From a checkpoint of a small transformer trained on Wikipedia.
Architecture: RMSNorm before each block, rotary positions, no biases in attention or MLP, tied embeddings, capped logits.
Training: a variant of Adam for these matrices, 529M tokens, 4037 steps.
Each number is 128 + 24 x the weight over the matrix's rms, rounded and kept within 0 to 255. Layers, rows and columns count from 0. Numbers have three digits each.

# layer 11 MLP down, 256x320, rms 0.0491, rows 0-213, columns 0-63
121145120103136121112078204099124120160106190098135141149135114148129144150147151152168123118137109135155133126147127134137132085090124162127131083145099104136146117107114126096146134158169126
140125105150083119111127097167120118138161133107147135125169115131108148112108130097103090109077111117162108069138139118131099135149113100136145100129140135124152117151106121148120122108160122
121163128156135157114096180148134110091170103142128163142148146118093169085120128094154122143166102111190103125105152130099108129128146153108124141105105110106110119120102120141178075129087086
149115097125112138105171118164162143147101119172157132097160142123149139157157118117105112114112106131141116151142090162099156155159113104171144133134128170088124144134133114140183127110136138
080123082134109122079090128116153084132097138158135125096110106105151149170109148103114074110137132131142118084126133143128130132141092117153089120095094103131132169097075140133114124118130096
124092142140150145114109128106141091126102168085137119098141106129114123114122149127142118144147131131120146128113136157126109127100136148121098131115114154117138112142107109151138159110102084
105139130118138112120111139085125087148138116098189148170128076155102106098117182128145143150145122181116147159138130144159151153147146119121117135081141087094106160119108122134146170074131134
103116163169093141137126172143148123122119135154141139172124114148110131108066140161100136144122119125096165123183141157145089146089068125149110107111138146142162127111124110122161141102151122
168104129147150126145098090100085093100116088135143157081174086175099116109052133172106162141078128123117129108112151091100115094124172152170124165109092140151127136144126072110153129143129123
134120079136131141131141139127148124124135115149131165144106143133131133108121130088098130110124115109114184161126124108126120138133178158126116131125148131147125075091124120137148126130155160
062073144124121128089146121110114096133094119102110140150079101119131138110148151148122127125128113124118138135128102130125154135128097132152129111098139114151111114130154113105076138153140105
133115130167145121125104142113142082115080098161131171157142138150155142142121142124119112150094139099147153118110117154166113097130108124109134107131127084106115124137131132118113126139139121
150147123160105091136139146144122112147119142092147132114116104116138089096127148113168178126119105109135165121130151142149139143139189126096150136139084116135111080123107142109146115113129105
070137126155163103129105144148146114167140135118104120128068122132134117133165111116130139113168108134150102144164174088117063090130128115153110143144138137127108133112108148163126166108141105
116132109148115121134143154169103115112109136132135100139114075125147123124091103148111120113077118172099116138146144116137118127115155165141085152132143146133126159151165144126125105169183140
174155187165116099118145111112124106150111133144110168147147133166146088064153126095143137135095097115128131140122141139166116140094114157133120134117107100146117139137093116131157093105130138
077140159091099134149158129119111117172138170116148158122117162090060098145104109105149171121118139136120105111126142161097129177138146098135116097124141118117131118114117108125154104143153126
146076122124193134117123125156125106147125150123120130139096131129158120129171133125121187124160136134147151166144127107127151110102112132170156151132111143157147162117101158151109138137117137
113101154129106090164129118146130121141154111111203128126157129132138164128120113133106155130124143167148107129163138125148131123114162129175080082147100119156147127095164168164101112083152073
180110139122129103177119100106119140127126130109172133113165140165151105089151128158112148141114119099140138087119122115151136128138132146176103110136111134139160123071162099122170111114120106
111112111140167065144115123141146123124098073144091153161142152113112154117092117158129135141122137112161132110112161146133144170112113138159136160134138159168119135151122107142162126100074115
114131116083159113162117142128140116123120169092153144114147108139108150161134150148122101125121130151132141129136171126151124139101131161107134137114156090111146103148151106124182163112108126
105167085102152119160128113095131131136137131124100115101091094151118119117106150120155172114123142174152138152108162148101146141117076146151119097100149090132129131115091154142146088128090097
083147098139103139128119138136126126130125135136133151120168117130181089128163113128096085102144155123163154118120093127136167087121135071080118153129117079156091122128109154132089106171092092
118138112135141158144130131124142106139114114150087160152112151148163118140091122120122125091163148106144153127125178144108124132093125112115104094127152094146140167130153117125114150136104146
121132143121110089082162130152128103165104121189146138108152098133128056111097142116136130119082161161141123103108145121137129117112080112144116112152109109101101119131128137113116142108133156
170140136181108154133123129117108126138123110110124148148107190110092125130088122119153179102105109148125116134091107122113121108177127141142139123144104094124227130155116128113104133091106131
102118088090148167158155115137125161146184130099094113137140135139108136182121151107128122129126110151154129103136115119151101120118064143106179121103143120104139135131146117129114121146124143
161119138131097175141103144159125164143109112150107136123145187162120126117077116153124122107116121123118121126141135140139124120120097130121116129172114155108127129110115156086131144135158107
139187160146100128142126161167087119137131066198118175153129144197103131046120115159076123110122183101143124072113118110183161137137146098147109098138084152135107138129083064114092168087081127
131167134096096111135122176141123159146126136148115180142153164137149220147123136118138130147136123139198162108128170089076145094173133117145136114114138098133171089135166116167114137176119159
140136109050173152134118113094150171128051091136108101150129144100120124103106132104074122143090117111108113143125120093116145138146147090123115145092147129126137106111125156168144100120101119
152101140170153154134127158172121163165117151137169135133122091139141142127081129129116146141105106110081131123146131133106099134141149133126111136118095132139121085174137140145098112144160152
146139128106095126150132117095112143082154093130154133103096128160139198092130120135121109092129133138133125150095164145153183107126138109120168133097139173125098111121107134142098111124129142
136128100144138142102150128142127122123117103129133142098120144152148124179152131180120129116144128131150121149106104097130115138177068102119116118118122172113154088119142121126140109140168138
126157132116145126148096130129144142157146188123138125149124105146071125133085101135144116127120132146131152153096135132109120121157116141137162120139110125112137112139091114101120129078153138
108153135145145143108155130120137154136152152114108096104155135113136123129126155072132121133119153168135125138106152121140141103130123110150131112127143169158138110121124110153158143137131098
083135175160126116076147144138096108146130118149134123120072112100121126110161096143172133145129141116148096121136164081104106159154115129161159171136147108132110177169100131134120101079134151
127156118126158095145126147142112163136145107121138096126136155140130125103136155127114142147142125115112122168165183177112104192130113139135121098165128118126108129120124122082137144151120074
157167109136119160089151174113141093122163098118146122160150125163165160142154134136167183146118121136149142095135114138091143130132117119154130124105147123108160126145130102157118092118121134
120100152137142140150147105131136121108101093144147143148112105155067105141104162134092145094131148079176121099098134164123115107156109076052161103096107092126130112085099141088146150155139168
139073142140124173084110168104135125166173149117140120128164185160145137165119098132173138072112154149196132161135119190143138145114118143215132115102140140134163138078108104105128130158108170
157144141124110150079154132113093154137128141181091118102149135127128139114099128114133114154136188047141118124140123113112126172147120161147139121148146144118126125133122136140137101128110149
168124157119148123153145076126094082130173094113171156093109145125103123169145155118104131124137112112182120117096158115149152158126149118117123120108126104112106076120081145180101162106106150
135104095134120134120137142157145097121104109110094139115154103108097114170155116136156149119110126132133133139113098144151118118158142095108099134122144121139107118132142142114144178120112144
109147120141134148114174113135157140138141070108123142088085136128106107107140127097117124123108165124159138150147147130126133117126143127102138120150150135123169113128136120174157118132141127
109100128094118172141114099102143122125121121133125164119136146139077097112144143104103181100139102131152132070143086106107121150131147112124108116113146136138131097086132148127122128121153100
159097101123095169108097152102132138124108112143133148112095110092145112158082125135067117154157164109138129134155147134131129110119137123158113130166125109109142144120119073151127121165130139
104096157112075138119137117145135143119113095130116155133169113125135094124160125057111119138128108126136143121096117142111115149100133131119105143187144142140058130136156109169172133087153119
140167104167119133146132100130113135115096130107131127112108163117118135112188136131111131156120143137104116097104131096141132155130139129148150123150130122111131123154123104118082083105105101
109140169134130158126156105134147151124113140127131134084136153127147112094088147141153144131100101100125142168116113118179164143124100148101193106138140154110133129170155140128131154147120116
107114102129113160092136142110130135147132086155091130138134114108124093101116109128075124134125107123103132133119076102143157159068127121123098116145111116132163091128129132155128146126161128
102121187098163125129144109192121121101138136115172136103139159137104146093095101127133102116111149116118125163128143166128117112161186107147155112089117088089113152102110133160184137160122123
115152143155079124131100117102127166156170121120131079161141126140141116143131120137129137134128116158126112127146138120141108086138165099153121159155106140132089123145129117107150158170158121
130114115084122145153109113151151123141109098155117135134117126135147146088098176154111167145111113120116115133087152120089112127139098159147137118093158123148159145133115122146120155126078163
100114150142129144113103188144127088158151140093109133161128129113108117108132105073101129152101124129078121143135114096150151124112174127140112109110100127102111136118141144141152109124138127
090167173087124106136127123125133136117135147175119085081115129140147138064127118140133149122140137138157138117136148133116113106154129129132103137137100151122125131090139140147168122151139146
145159132131112168118119130114113129148140127110121092132103092142144118136140125098114132153158132130109160091107105162105111166088142135152108109148103116148136113138138099088112130124122106
154109074077097128164122120133106113096160126115121155126172162116109131153142136146132117128107117159138135130121094099110149105143126145116113124120106106140119103127142137175149157125183156
130140163114116102108123130117158126124185153143149160101096162104132160138156081106109129122130113088118149119126131089131115153160128149111131154089171153108143109127117147052120160171117132
131138103148149154101122182139163109091109119142107149118117138133112118100121111131133122117138143155121120179090127167091105131142142148148133092108132170107095105124162086118081140087152116
137144097144124104125164126114127153146164149170132144122162102130137120110104100132129114155126099129117124119126124125139163166127111117096119135105151137087150190161161137149142091130115151
136141143153150123122170126105144119187136143121107139078123085120112113129122176144095152081155143150090146089107108152108126091087139114109099126107148150106138104079147146144146127144100187
147146104160131141139112141153120123184131150144118149114161111132125115184100130154132139124129111146099106105120155137129126116144156119126107157105119154114164158119116091181116132115128155
127136124166169128097121144135134143121141087187155146100140155133121145111171122128186113155162149107123125173115112119106124104136115135121135137159057112180124131148155141142085157128146087
134200188158102073149183150028042130149104176078137226132087078141099143134128164134154177155071172095066138110159058150161073212079162080115159101233119069100183092154096082143154114112135127
129158152103132153150129122113137122141161135112074147101106113126109138146120102103137140160161125116111145113123152094132123129104136120098119123143107147119162103166138153078116129142093154
106125097110100124157105170184088099107142131095113101127113110112115137161144147132082123119158162142159094137124107144140148138121114118107170143139140130143119148110168114125098091100082105
141143124121125166135133124147141128138119127121112149139105088117100147136157131120114151135107136111104130124131130137172157110108159162111098130129167106149112142105190075134109148110119116
118129130074166117109124114139118111125123110150141155119156105108129136150161144143151142148116109152155107085122095101150114125112122109141141118144133128130123115124122075121108130101138120
134121173099148134119119119128149156126132149165144130105121064099078124104116147155177084147109130122156156143142117116081118131130103147146108127138102150140164115111156162093138102100152079
123121173118144153141114147079113125109176119140163156155117107117085189116107120116111146183196122134120133103142135179188058157058142079165116170135157110191146111157105112163200083069050009
132139078070152140196144146121123101128112127124142127139141121161137146085099137163129132140149160108110140131091104181186151147103147101138118111130117065149133100153117111089103135117113107
120153163113172103129144169117110129191161141100124166111167089097132116103100085169140157117150142141139126085115125134128158098135162137101111098107082117137093101096126124132109133149140125
128131108112137135144155102129064121118149124099132110119095090143121090162149135114130182149098118163142133130137118139155122131134128110170122094155132146120141124106139121184098113161095123
070125111147115105125101124147152115157154105113134130115158123101119125094106150131140120122132098143133126108127157117092105137131094118103132163111127102160109104130127147091130133095136116
100140162140096105069134095129118124088146124154179093141151129161118113171139111122105175153113145081169174134158090126149108119101138102092153134120134194127098118119105153123137128154162112
083103113094114105149119129121143107122147085097131184114149112146106132120090137137142110121133157142132142152149144140142141147118130118127122108131147113120132141150081146164161179163138118
159136118102135107059090142102103110139119153141119145143130126139093130151147172130053180145135110140118124116149078119140149156130118160159162122115071094131129130100114148163115107133153150
116140153146146112108172121131113104130130145106102113139094159145196101179092085165138135083161129114081125092131132127161141141076100127140143153164146135143107154149146109156118114136092123
145124139158128104148172117152137127093104084069157117115114160152112099110097138131142139109149124121070133123132123182190151108143109111129092126082124087093086125093127086111157133133139124
105097165169126156113123087157146076159202158121128111115148095120182152134132089121185163113140134151110126108134179139135158117142139147115117114134129169138122117143119091134108160152143103
134131135139107153097153062136155124134116116112138078057111142132083105139118155081113109086118112180127184099134167162158177189119124141128139116123162149124145121150196085109143104129054116
119173114148117112109135146131175125124144119127109094125148117094127119112098130143125147136103132155129113105133126114129087093143129140094101100122104154125144108118158116081142116107102122
153121127100140136122096152105139132079115122130126089111134144102179096162090118080124118139117130150140105138126094113113138106141127112098139157186136105107106147097105140134135108186124114
101156111138114150118117122153151153109156135143150082098139082151107128088112131093145136106139140104103142147116129152144139181116151096121106113050123101120086078153134089105155125152110092
154145171105116118136119145134128143143119134138119102124104136060096151112134109169149126126115158135058109124136118118119113112153106097152140121146102121105134122117135122125149147126094130
110142112129134103113159132143118099096137131142112132124121123127136159110151131144124103117106136130124135118129156125133123134145118155114148145102161121135134120136106144150165119080175118
141107121138117124142120115133123127139126162099145117098133163131125162129099120140160116149111136126160106126137172141081130152152127145146133119132131121087090115143118144109135126121161119
098131168116140134106124135104136152113091107117150112077159091183115109126141089182122139138151122104118133169133091108120107134153122116135157109121142088145107143108095090145096093105155158
100156132131145113123172080143155153128120137145130161143137133142097119117152124128086111124125123147107121137107086151146121093120150111120103130151144121114125134133141124113087100136100147
119146169102152097163192146151120120117150119160145138100142114127139118116116117110135104131144109093116160152113103148148139124152125103121183120137109137130128167114099154136123141094137103
151116147098152135186093152124143152174141118114089158129169137128152039155120129110125103146152139136127104150118129177139172129142107096123147112149135118134117141161123155133122131109124160
115116138100151111128136128113115119125148118136140114072106114142118132119143123159095131146129102149106131114143165119131144128128111137131138141144112144154155133118113176108105154144135137
111137097123133153123115113145077098144078119111131153108158152146121093127164128164131162136136138152153107180140149055170167129089102079124146124160145138168098105144118156128112119107126091
113139144126160085074095166171136129140091127137127131073137122146134135111178105121168131146122094151072126112081119124127162152095143158155136103155141131151132104133158147125089115096105121
161145125151160159101121120134123133108110144133090104107119133146133129146136125146130104114132157113112137117117169103099100107105143139115120129099152149125132183145115149133129121163171117
135150094099121131129094086138090149112109135111144122112149119116137117118123173130140141091102126132153133141151149162140147124143148125125124101100115102130136129159117112132144126127117109
072114111124158147138144124163120142099082117108145117120075118098160176164146128119158129105110173131084141114118096100080116126141117139132125107115124142112088116120157118143102097148094113
141115144130156134129126196127120150102147084096110170159123091107128129119102142157070107100131144095139130131134116122124174119106155116108108130151144115166132091120166154108114115131166083
142126120134089110172108137149120149108128123128130128142121149134174135113191080126118122120142128144135130131073125120136131106127140118128138140076147128119116193130142128152130157100143147
121108142076173167122124155109139095093123170143094102092117140093150119166094130128139094111114128168119115161106135116135182134140092118111135151140152136134146156106134152068133108123154089
101112110135106169166107113086121138126132110159115126102158151065139100175062138119162109132138126164137165193103141158104137126102159111141127121106158103119104147127147148132137117113154130
131124166077087139143123142104151132141156102137128103143123107118123148148127117134123152123110172127132148154086174135111131142095077121128154109146108158109129110143143178128121134149112124
129139091181096123087199155160130071153131121154148126169133090104103115132132124139131178142156131093098115120134089075063155137099112173177102090094135143098105149143118097128085112099109097
142122140117088156130154105116121094108148147142112124105115164126132105121095055165127136131180170099137172110130114108126112089141132149144086136145166161122103122142105125082133142155118135
132119178145140103144143176110123137100137101096145106115118136152102132099128143115150112121137132130091126062115140088139077139149096112135109097112128133137135126135120133127144136114146132
120129098170138127123092085121169093150136115122123119107150145117142121108157136173126148144128120102064108139116141141138104109122146155189129123107100119121126130118128111128138162077133120
126115157118144135114098131149138138126128104128127125168137114130110119120163117174125113112101145104147131136135138150131116130113129144148121122124123088111119125122128143186122129107121114
139159140114146154116084134096138102109100167146095120140167102110148124113142105060090147130092119108094148136132190169152128129113111163150139123123124114126116155123146158152188129144135126
123153105092115146122097144118113066141071127170181072151108150137109088151143162149149128098128085168141156086145116126129099104094160132149095087122116090089129122123162123154131145123150139
103134137116138146138163121167114140141157149162114098139138144178139156133114135133149150164147139113153120111168162163167130121099093157136094116117180162130134161098134094120123107166110109
137118079149151124112158136120120146126124104161115113121080133136139106129110132126166119179096153095111158127135145069153129156154146140153113116127116076186133141131129139092130142123075138
124106126126127103155125113128148113099147161095167146172145111107147131102114139149155111130139105146149153149095127103135110162117080159154131140161126104172115126133132143137104157112101104
091105139166149115098130129157166173156170096128088098098132087113103163110106124158130134159154146120153132126167119098116101145127134121128150185107124113113060108110088115105184088124115084
108122107153132125127121142123139109119135114118129150167151163142088131126077124119090133096118147161120129117126127104135109151127101151121133124128127121154120195113159104103102159105133140
130124148119151133123131146091119113119140113122177150141156135133145129154110178117131135113136145197120133094142126126124115097122139148101111123143137132140139111120132123161139131116079116
141110154160174139188109163160107099127156138129122125155121174148108124156135142069156113133078119154188165149088125146134138123098142146138100131127122120133112136119115156139182141131118108
133122069159149115123134172106109103122090127126096066114185136144120132156148148136125144128087096120158118118113070100125117091148120119108160093148115164144164078156156111076136126122125107
165094134174115149129117136142137136106137093098112085108134143132137160127097102133130114104117072092135150094164105130119090125095167104120146138119158167122140131082136114134126100147140084
123115099111160131132127122147127076118110138124132123139171148107097136160133153141150140146109128141137134091106091138138163120144179147099119120092121158132119122109101111137133119132136114
126134174150124138128156168094120155123146153146151118132087117135145165141113119172125101173134138163161126091118115108113145113142123122142164168115100158168123123152120150184104101100106128
145114126116143158138133125140136189148117126133115087147132138143145161130131107123120157116117156102118139151136106119141162085123088125140151143151107123145153124083157129151120124129127108
198143208123144138148131122173097126088156134141109110106118130109160186130142163150101131164105147130122142114135082127182157122170110144087175102146100099135110130120091070092093056108125148
108109126137125097124155150134098159106134111144109137146152161125144106099151141114157180095095161143140151130140098124138121107101136107156123070147162135095137149132141120155124140120153139
149139110103154059175132116163120083119156142106171134127107139106149131108140146166130150124103103133120161140142106131079111087146137128060170151101086146122133154106144091134105102150119113
138105109177151115104121161123151152109128130120162125125124121114144109140184160112120140109100130113126154144130151127100173165135116147129094116166113116117119138143090134151146162106123149
152125143137127110117128183162081132131144161143164147139130129157124139166136103124128130083093116113061098169127161142133145132160077116126163145136130131073113139165094111145148089110132140
100111114103158119114097087116124174130119147090129146156153096079098115153111118092122125094160118147139140189121171152107114106143116154159113108152187107128092157146189132120141125095093122
096105153135155147171147143144120108090140115128137080124129108122097142105146115111113133108147132120071110176136119145095114113122123115102085088154123147137119141133132137117107131124155109
135102116128119106134160133138121143131174112127129152120093133144083150180120157144128120105122124143065132148126151187150125128164103116119127140105126128139136103149133110122101137132105162
116132144120127127104110160121084121125088158144088117090139130143146135106150129156124129126072114143186153125134143109123116138150111154083159145150123130115129138161132122168145084142102136
114121100114145115136078143125134145149107111141142117127092182131136124142133148156127128140146098150140129141103114093158143127179140121116163110106129139143109147113119108157174137104113080
080114116119061187132161113216171126115136013182120159149133130111111100119102117129097045122112088130131127096147143112078172143051086116120151108106106141111052103168142205152078117122095114
113126124147121121116119148088145128120140146128150137136151106128168118117125110153081135163088136137166117113112131100079124150119136165141120123131127112093175149122136149094136107131086123
079232169151125128206167192151047164125130245217074151119138149121126191162106058125138114174079062176078255119223120111141054055115158164122180036142028134143098167000119045131195221177154210
155117126125147126118136163099129140120118108102118135128147126108119095124144117103117123166112120113120117155113120140121158165076118126108152126164153133117140130118143149136132106083103105
125103121105087159134145129141135180137128165119110132087109125115124168122144164132108122118156170097136128125124092148133140120104153157105185108095132116085120045141136087126133108131144138
159158145126165109137137139180136070094177154109093160108117149122142143153119117119144149122146104093159122139155168136077152166124145120146128154166089116138099082177140126170066091168114170
110107148135091142182123097125150145127132148166119141105129118113080109112115142159114126146129152122131152135116080106113130106125067111100169131139141076129092159147127098168125079141158107
118123108101116115118088102136110187146136129132131107160111119108121160132133129176142107129099139138106108122110130143155116133122142114123122114109095153125102098127135115090120103162117127
080128141143152126100158097082098141118135137161165130116136156122142169172117119132138129146069142121178143115148125128112138108189117113119103180141123113139126129153131169134110117140113116
157107139137129098100169148148118102120090132128154096157157118154119104139164127175112132107162139111176118195121134146132137134122110109120151092157157094098157141140102141161109145168138116
108163115150134136101114136150168159154124130135149161161106116090144128159156105119148128173149136142181128115106116124140137098077119126122103146148112113116125109118102147152125134135179085
105121117140112123121163102084159146146142103124134183138146125147132111122137118105129149184142106095140136148138142147136150123148153150176123149119178097110143134135138151087135138128135118
122156103118123118144138126120125124157147095111153156144130137121153133088113129150136097159125144165123155136156141113178119111100143149172120142142132137123117114144093128138148083132138125
128137154112100129164079143171132108132144158158164143076115078118148099101124135113074108118129149137123120150107122120065144123130158126101141122161139154136134099095108113121077130085106126
143127114173158137128129144132116142084140113142148130146167110123131104118138129115120071170116071123128110127150098092088155154122116137111124119113142124156139128115122145121115147159110131
131112198137146138134102127124112161089110136113112097096177128135146143132110128088124141115116128150113117138126154112107092119137152134121099144133110142150109142147130141131073133136103112
134134141116097110175117122095125125129086102129112184083137097119172111124145122134115146150135120179133158122150090136109123132137158161072127118140099118125122147123095097154130117126144114
147140122123132126147101136171148118115158128173161132141121120130093125142157140153131150133154120148144113129110107124126116113144131122124111133133115122121125099089106136147122178101127126
093121160132138109117146126100135093139168138101154164150113121125117126089172137111137135138144104150127144167112148081125119149170126050136145122100158084152115125138102138140115114105147129
113099114134083154122140144080120092108125101126116171124126113121092157118155075149135123108147133120110120115110107131126117126101086114131113092131167134117122099084088104132121142154061152
134125143119102144092151148159182137136114160133084137154130133134148161083133113159131115123135112116104128110111149116140146112159076158106082102127094139143152135139149121108146163121127139
128133127104099088105162155173132154130109129137177105117185154134158132142137066151075133165151119147145119112096137125104118182125135140132169116130102166108120105131170118146146107124132136
132143135154091101131125125091101129125130135141134131165106143144136161119154119114143096144098164110131096131109135104130126128130143136140093119127154132135108127115147119156124129100104110
154121116108173167128100136129118095128165108162133131125143136133135131149115159127122129135119114146175127153114142138127125123163111099097134133121131139117117150127193111080155079087142101
093143147147142130121196141123170151141096137155114157144105137088117155180118112103155127124163117113161127148120146162095127132159106145097125134128113117133147140098112143111144121125124128
107115129119168113127116122157118158100170119124145139128097174128133192153134172126146136131131118131134126104146151143099131100102120128125109138152121110137118128156146126110174098123129145
113128141102139148121109120153134156127135139130157129111160132085121115088145133107106104135137147093127114099118135159130121125168119129143151129142140109116118122117101125159123139117093116
174154151177134158073155109088145108104085160192142116147151120159087189168130082123144136102117135111108117142141163109113138119126121149121107143146120155120154133114103135115146139114122114
092127125109099113164105093098096190136147128133141144141191086088115169147114148131124151101154092165113114138145111082086148110140121125129121122130071125129100122086121159157124108085164079
102135176113164113123103121133127123160149112149111096109119137118124134127103156079174083160123116140119152116122114170120141086108097158124092074120146136137109146094091165098155118120084137
131103165115081092077134112068106110081139131139129099143141101131106075148146160160177150139140119145137109143139091147118098119154144170130136144159109131129128157110139134148091159141104085
154144136126122119141101132157176089132120144118131128134137122117140139161097143126160127135155126160135152115096125107137126158139143116106098172101130151078092113100144118121162130129148140
130053122089121099111112140122129091095146142142146125128178101089140095152103143127133139096159085148125165134159114083103137111172133142139105119103155118131133113108128138164120124083101149
130135153150096134146129119120113144123104139153107102142101147168174150124118124146101101136106132112120099151116137151117179157159136146137148124123106119140131135143135111129122107142144154
115075108140147134140186144132136134102108140161168079166148161127152156149118121161105172141114150111099123124135090113104122111125122138147136147166088154162112099106102121111119111120162162
118127155116115170154124146096128146149088137147127136114155128117130136143120144138135077118116140158123115142157113136061100112105124119111169117142155125118137143111128138136118113135126185
093122111125159138206156165145128121100125117150093121157146151099087142106128085120141120125089119124164116142113108104115119124094162126105147122133112113140106150098114123141089139129133081
126142126141150084102160183094147145130136142134114109079131113129165107141120152134161103137135126162119152122167132162160142163129106126118116149132097127149125134141102133110146171145124106
133129134118104101109178121141125146159138113132104121058181132109125139102133133143124134147131128125094162120156123093141097150141100140120100126142115108102109158092132113120115166144124156
127158113119140107114152118125145150126126108125110126133155107103134146141134131133119156142146141115154120127132114147137116132078071126084129126105126129163138120139149129127186151127128103
103136145157146133118165124124146133128138105155140153150127130157102132068156114104165106138136140127181117108122120140137100127129136129132123136130142120161146152137143139163133134140130102
102161127098097123159099099153139152112112168145135137132138147109157098141139121103178123107110156127150169117148116132094079124142130138129140095115165132107120100137135108127118151112113111
122114137117169098129115108194126145136120113146137122095048164134123142149157134122116135133122165097137104117113145174149118121100107137116112128096096113115137091090147150162156183104112113
106146094150142148126114180136198122114120092136149123136116169104152162134087101126136152190150105145156116169116094137116088143147123120123132172075158137136104161104094158135134090110142119
125125152130135112121089176099150097115137112110131141103142119145148130129065111125118125106117175141152105164140154158135088160161112131141116144126184113120138124131126108118131135126140103
118159102118099114140145162123121139162112122141098114167105105103118121132106126121117103111113126113103144155129125144135168136133160125143140156116144130106102121134112145100130135091104130
125154111115110107132117127078128107147089116112097143126124149134121084099120124138140188134148092109166112171099100143122102127123108147134114082123144147101134100114132136137085078140151094
167152105106137111128113112129095120147104116142176148134102111156113135138141107128138121133152158139113132178106074112142091133132126120143095105114133097104127101102111116111146124139129137
149156103136153116121150123138126155141158095090125070151117110095137140140111087105089118130179085137094131089128134100162121146152144162160102133160131136134137124123126142114162161142124120
131146154136124096117157128107141142149145097125093097131128133171136132131145134138123149124130153080132090092156121105082144120133144128096120104130172123144122125116151107142139136142125131
149120106075161161110150111133132117090134112167119131140140126138108176153108130188093150114122134180117118110129141081101091123103086104140100169093096117141150121140156163170146144134098086
130121116125128131124085113123123107134127112101128117146165177103117103084099139169107118133132113152112123109115129142134128102150118161157090115152148134134136157113141130117160143088111109
123121150143121084155084128140126121112105117148105146138076150110134100094167132129089136128111168140144100121184110110172140134115142100142105130114110127118098126140149085145119082105142073
094124146176115142142135097139125098127107123160131123165104137144144070134164117095159117128152166131144098121186088160114119105163166148155064122104116130133115158140105103137125100155129123
093076128100114209140119092255175190096123113230112063101169211110173134128165025129044020159134050191187179130145185160077124076121095241131120092082099173173053172007135097141115200167138045
114102162110119138164111108171125117121116182143137181160121126122116124166102138122159124139129131143153133106081106141123143135102178111155169151127094133106145130118144159173140128086105096
107123123106150108107140086144118136135120132134146135131127133141128125104163076124139165110137170136124105132117131135119130151104129121097129115063116132093110094145124165082105122144096108
115143144130085157120142113160154184101131134093132098127145102111141138136136132184132135113123095125131150144137125103118120154101140108111084155128140098142129143118084130063136149121128117
123129121114100104128150181142125123110175092152087133107128068126109124088170131147106119138156096120120135134152121151129104114150100154127064144123169100131129143117102101122102107138123156
156123144117101092102134182171115148190087130106140127171073119125137150109121136140158143154151141134118120119122122093124100149135135129105164149094092135139116094136115127120123124087155147
097122154064140163098096111095132117116085129158156160159126121178152109113126098128130155133110091109129142141139102124138142109121116110163075140103149098118115151120131170152156127121125137
103130151108127133172125134121125107122163133107158157129117147121109128127169140120103101126134149109149124093147118147144130123161104134138126153155134137108119123158146126134179112125118131
116124133109154123121137136120199084120144131137141072138142089150140166126094093135146110141156117152099150114115112115125107133139124155115135186069155135121167121150147106114120174135137127
162126097162138105119154118126109145156170153164164099138127127123147119125102126119154132130114131143153108098094135126148103126142138119099107149069136096151075146120138095116120116154110101
127109108141129080132155070056122132143105118165102121178161140120142144086132131125146105125164148104113105126118126108132145135089149133126114148108065122168132123109138131118136135187140116
137146115131112128140121138151122138127166087153095156130120156139142102083136171130162103096088109112133141117102141134154128150134120117121123170083117101119120118125147079074126133150117135
144129124106082130140120124088145124156073117142096155125111116094118127113155176157100132100126139176134138134190090131137115089145140112113134129120097135175111168112088114163102113113160151
108119089112118116097107129111127152121165096104111149089124119122185157146089151153092116123114138142090135106132091134060156099116117157128072145115136095156133115117137140132132126145085147
147116116149111109105143108125122113140141115123131129151144157164132150113119153113109175110135124101183134173121146097136149148147123131098162118144105100117156115105138146100151096154113107
063120141132136101116137105121145130142130117093134171115168126132103116131101111100074142136130110129135125193150111137110143141197132127131080149134150100131148142118140148150148112159114144
148105092140141147178069125133109157141076089135085119101131107119097142126101104173138135166100169139141139121121133087147097135090141116128119097140150086120140108106146100148119139129186087
150144163074107087075149179079121172128088182157116093037082146173139126126169114149134147106167119185128139118097153144112131118151083126159140122124081144118092152112137086123177158141164129
097109130118121141129166107124157151147169140091141108119162119098181119159137117124150119111131136113140141116091110152149111115114113145109107109153122129110123112123111122108108141112134147
130125156133160126105112110113106134109153170126116153149135124126146131108139127160092128115143145115139099145080133151161138142141141110076156166121105140130129156143152122129119158118154142
142171173124177140121178127093142104133129177149122109133154130148118148123127161132109089078126140072123139135102137187152118095085106115131128114118091127108164095123114116140101149103097116
136101160158088162110162122091130129093125099143132098169086105100163137157166134128125131117126076151138133122113104112133138105151102143144123107123128134122112103122135130116130136139156096
153120104155092109124139111147141130133095153132121145126125112151082134125152123094081131132106138130103118154144167141091165128090135143104074152140134131118147112122126108131140127091123095
107105136114152167110141151124126121127146122095161146116144095135126124138141154182168120117157110114186139143176142095113120132122116107138129117122109110117134124140143112128165138138130106
113142126158121093166104132098088114097142144124116141134130123139071150139129125188090132087164142120119120169118156115149159133144152129094145120129146136137139125111110092140162131142124091
122153130154130138104186142141114080149079086160073117180145122129176104160124097129082159108115157129116132161139130159121139123159139125149066107133114139121126121112114139101132141101149141
148090137129123153145130123156171163122143107144110174123122115113113139127129121126119107127178093089123138133137145137098136133132123152103098094080118091125078109077153169133116168145081134